Each number is 500 + 40 x the weight over the matrix's rms, rounded and kept within 0 to 999. Layers, rows and columns count from 0. Numbers have three digits each.

# layer 4 MLP down, 128x512, rms 0.208, rows 102-127, columns 0-127
475501528498428425441545514420407573452510519500482444485464470441489470508501478470507536494506448545522527438491514551520502454510498452469491598513592516478413479505538430506504533502455506610461534455502480544509516535434511491393466462609561514545446552466451383484499533487537588509479512491568483485491580540462486587454438509488454541579600504579517459529498503530452452541594
467465531459526516568542481506400501494538543542514457488497588433541467525458531543502511453407514462455530495503573536545529496568508523536502512520550542534441444481510462446561434440467503460550465425488448517507531532425521541476462459495563508479418464475524462435486451531541491527544507491512474573486536507483510508535450486489583493509503542455596534537483443540544432484460
549499516468591542496496505514505572502497522476480386494484456546515542560424453529471503450489477452502566489460534436502472485524499535490475493467544453468478545553495576515502559526496566495556518503498563432518484521471508465513582457526483491438502558532488525504538521538497453489581479487413556501540480532494454548532557484493545456492483516547513532452488479458535508459446
418388436493456519427423448522441449524443463482573458510564501526483487462434518486523491483488543489482473475534493520525611459498495473526487408515537570505522509458501555467475454507433501522593552469541454499575506503519477485510509534524571486489485508458515540489571528505507445443432473535491550582514525506581536413536440527496526435544468513486550473513513433508511468532517
545502533435500467440494557484533442515479479524505542509537533465479441469465474458547496543515468454500446519432532482467472543504549474442461489540481541484506502505438518446526489511516530513434488507528530469475502611476528508523504448501461474539539516463544525570542473451542537554525478531543514517477478471474444452489481505491514509560518401544477496518486558542458493502438
489472462438462484626491473455529550503492506508413483535535540512464526574490493423450502546486458488511532487524507456478447447517587503486510440489517428479431493500503460490530526502485468510486480525528511528527509533459510443497500474530520503551520424524526477553526494472493566573488478500508497490446522471444520501509553424511465558537560518487514479516526561580506521485525
500507478488504411482533445553473406490451537490465532476526617515546490526472491491525477459502497521510538482514494545527496492425487534509468536474567468512458461517500547450502504473487497568437523463547461494491500511467549522475523451515539567459513499505518463565539565532498481430483521545508415433555456484494528545429486500520470498457486526479452477465500449444612462441466
523527472515465597431518547450487433551462468491529468531532484526523506543488508500578548438511441488496420518493467546424495573504461500469432460457525496480525558478477515478523501432518504517533464501549525524487460554589540510559538549480529475540540529486508554431464493558566535481536510468497534477513564564521469487573547522437481494487479514506512548559520465540544508470441
541498438497522574481456459542502510515467485452481513511568449441467484477487476524539533491495455492532497480448598553521466480429503494513475479452591513493506528506473415433492473547546491491504526521521450464549429508513414536512464594544519453499523463477523446504501507546524526510522495466474479524553533512484492511533486551532472537485445516488478489518469490475449468518489
475444559522493509497585490460476451522492499532426567421511512507444533482523481491504472464533516518509486544503464482485477514502437519468420539466570525490498540589556486458455427531492506529449451555548507505467547493507469508495501542487450451483484534523514553480444451534514585508531515517523497488469445409459491531565489527475517521501533520463547475528481397469462520490591
430506496556485507518448505523495514463513498459449512492530503490537535488442480492455424596507532550529454419485413502495481532528473507460490471461502535464549512511553497557504490534481528504492587475533512448465437519456575487487469500519508496597565540487542531557521433512482532526528522451531500526495475482459440484493395460511510518491436490473500537505480542584456526510476
437550567413509536540488481534487506514474523489447498597535538477416486447533471501494492496495447484469518570527435472507464544472490539509567441510578574450559470499517541524482442490547517571458447543473455479531437511522498473494439483486462514520502532504487470550602515464537517535515453498516528515534552534568467513538561410543464530483446442493508532553508523452551479547530
557419451488492499538474560451502516446468503471531520500528553565491570396522507520513501519491490512534471446523470449465575550609510466540492493584481452428487489491470544471460457430476457449525474514436506512528452478512487443544458475462469425489509523388535414553485534449482501511535436510501520509485511481494517460491470526472472525533553505468499478454557549443546507471485
496522429483461429515474487541474490531468451486539570484489569558535468494526477529518512512548519491534589548532567528469447443469482532447459473458449517459498450500497485501476503567547540528577522521587481511453523538473469515532528424538451458523487537480517504428511553588456510489514484507480487431509592472513528536499564489501493455502490532489553540494529531485488521539524
532489461452504478552592431512515509479484516507497456477514564475492555520537461511562477549520546436493597537549417476497486533478415556519495481519568441500594539566477488501464513489518458559519505524482551464474541508458527494494456455528504512502456512484582483493529422493501439505496482436562476413525436512430514484482443534483436515514479513472525552471556599544474511522480
493489521483455455510513489473469489531510521449463469509520482527529554600569481523567595478439526520508437565485450491476543553471485474488547515430502480536543494455470460466526486457505422471450524494559520539459476423500553470491470443470485519483501560506500465515558512456563490484498475472505436468519448484519541509470555555470490498481521469453503394463500523492512530461494
520516521534493405526543499540480459480461476559528425538481516595499504439475512543480460565384474492492509597514514470465440529614488555455415470501509477497499514468528529516514486453485517546494485473466541546455456479526484482562436482556494468546511529459479517542505486486486514587488552500521489512470531530552507496502508480464482449459567510466499431502565413587439527476459
504502499531489492495545457516524558505463437509468453410506449422517556492525506492453520488451480509462588527519428537551496505511489527596552557451508568493470509452497504513546505527497463476548550506532535418536524484512484557493526468492525493439488519473512462546500510434503531507505531513484463500512574506520559513461494530437479545504521505490419539460498451497564437523360
570503486536540524533597460509521394484478492485419554512478501461524496475493446508516470563480507489456472481512526493527573504536514539526412466409551483513465516477488378452523452529503512491497456484527450504526557518505509460531552429505551500474460552510516547492484470540490457480566518452465489506558416543529516559518545434532502557524470522555510568524510470484466477496498
442477503586533494497504467495519522513486484510467454526503412467526509550486497547517476497474458441460517471482489506452548520477491547432519541467532505472553446544506464520453538495514559481459522484383534473539495473506549472494535499471467569416519501434452483471525430547471493491530480580502503438569575530555569498465578500497467537471467496517574498549485596457467494486430
537431521433480506559572463492483565489535516479500524511523486503550486485512514496506472578507552543510489427522453485509530476472475498487514537509473488491550484480523396560478463510515575485491565473497496567483498522400560425499580516518483429465494489503537468464579553563478472482497530436436539524510502488480502507511480493468562435505479497585490517505436491518479430495516
485466572485534426478463489503447521507517469551490514537510518487471489548528405492474529456515523449454484498430463515467569521500472521468464532517482531473428466477591626457478417473495521506457531497500546451488523523505595507530428472544499482459476509487541472500564512481480555458480493520554578457500456483507427469504529474566504480551523529509512537512502484484465495504459
490558481477473471474473492534484481555547518513489564434471563446417602459527517446467547538505468545577505517498503507526465499479511442492528505535458460434487483442499513517548555505499544439551500478545509456517533497492466487478509453580521528497567481474505506474513468465524523528471494530528459551539472456497518486495559512580506498441413477514501490421598557596493484549520
478479562422465488572510451433468531495530445455507432430469627527569484406439518491509498475405498440478550526564617465552372471500504467525570559484488507486495476531474503470582517496477453557536560478534575442538560554566470581535531460472428496439475459477550532486466563506526571501455463547516482466490543491483507562519511486508527512507489459510494427438501464477538444507589
548534439447455380514469437552570573521476479437523489538525482532527532480580487554539462483570506484563503519501560554422516472463497459464509484530449458470567520483466507492466547602506528491522478541596510492427564460495518427517549493537441483538554597558431501555526446466431433483451448461499460586469553474504489484500477415445475490532423505515525472476557590505510568447477
438517463556513499480507435508504509443435492482488500549505486449547490530547451550431510581486458390560491489530528525486563525470473497493512495534510455549432573433530578524506427426541529536499403447488493532513436482514551515476544548512500467458537494461419452578499456512475557497516507491467446442439495480480479530453438502528509522467543497479547485522555529577509486531577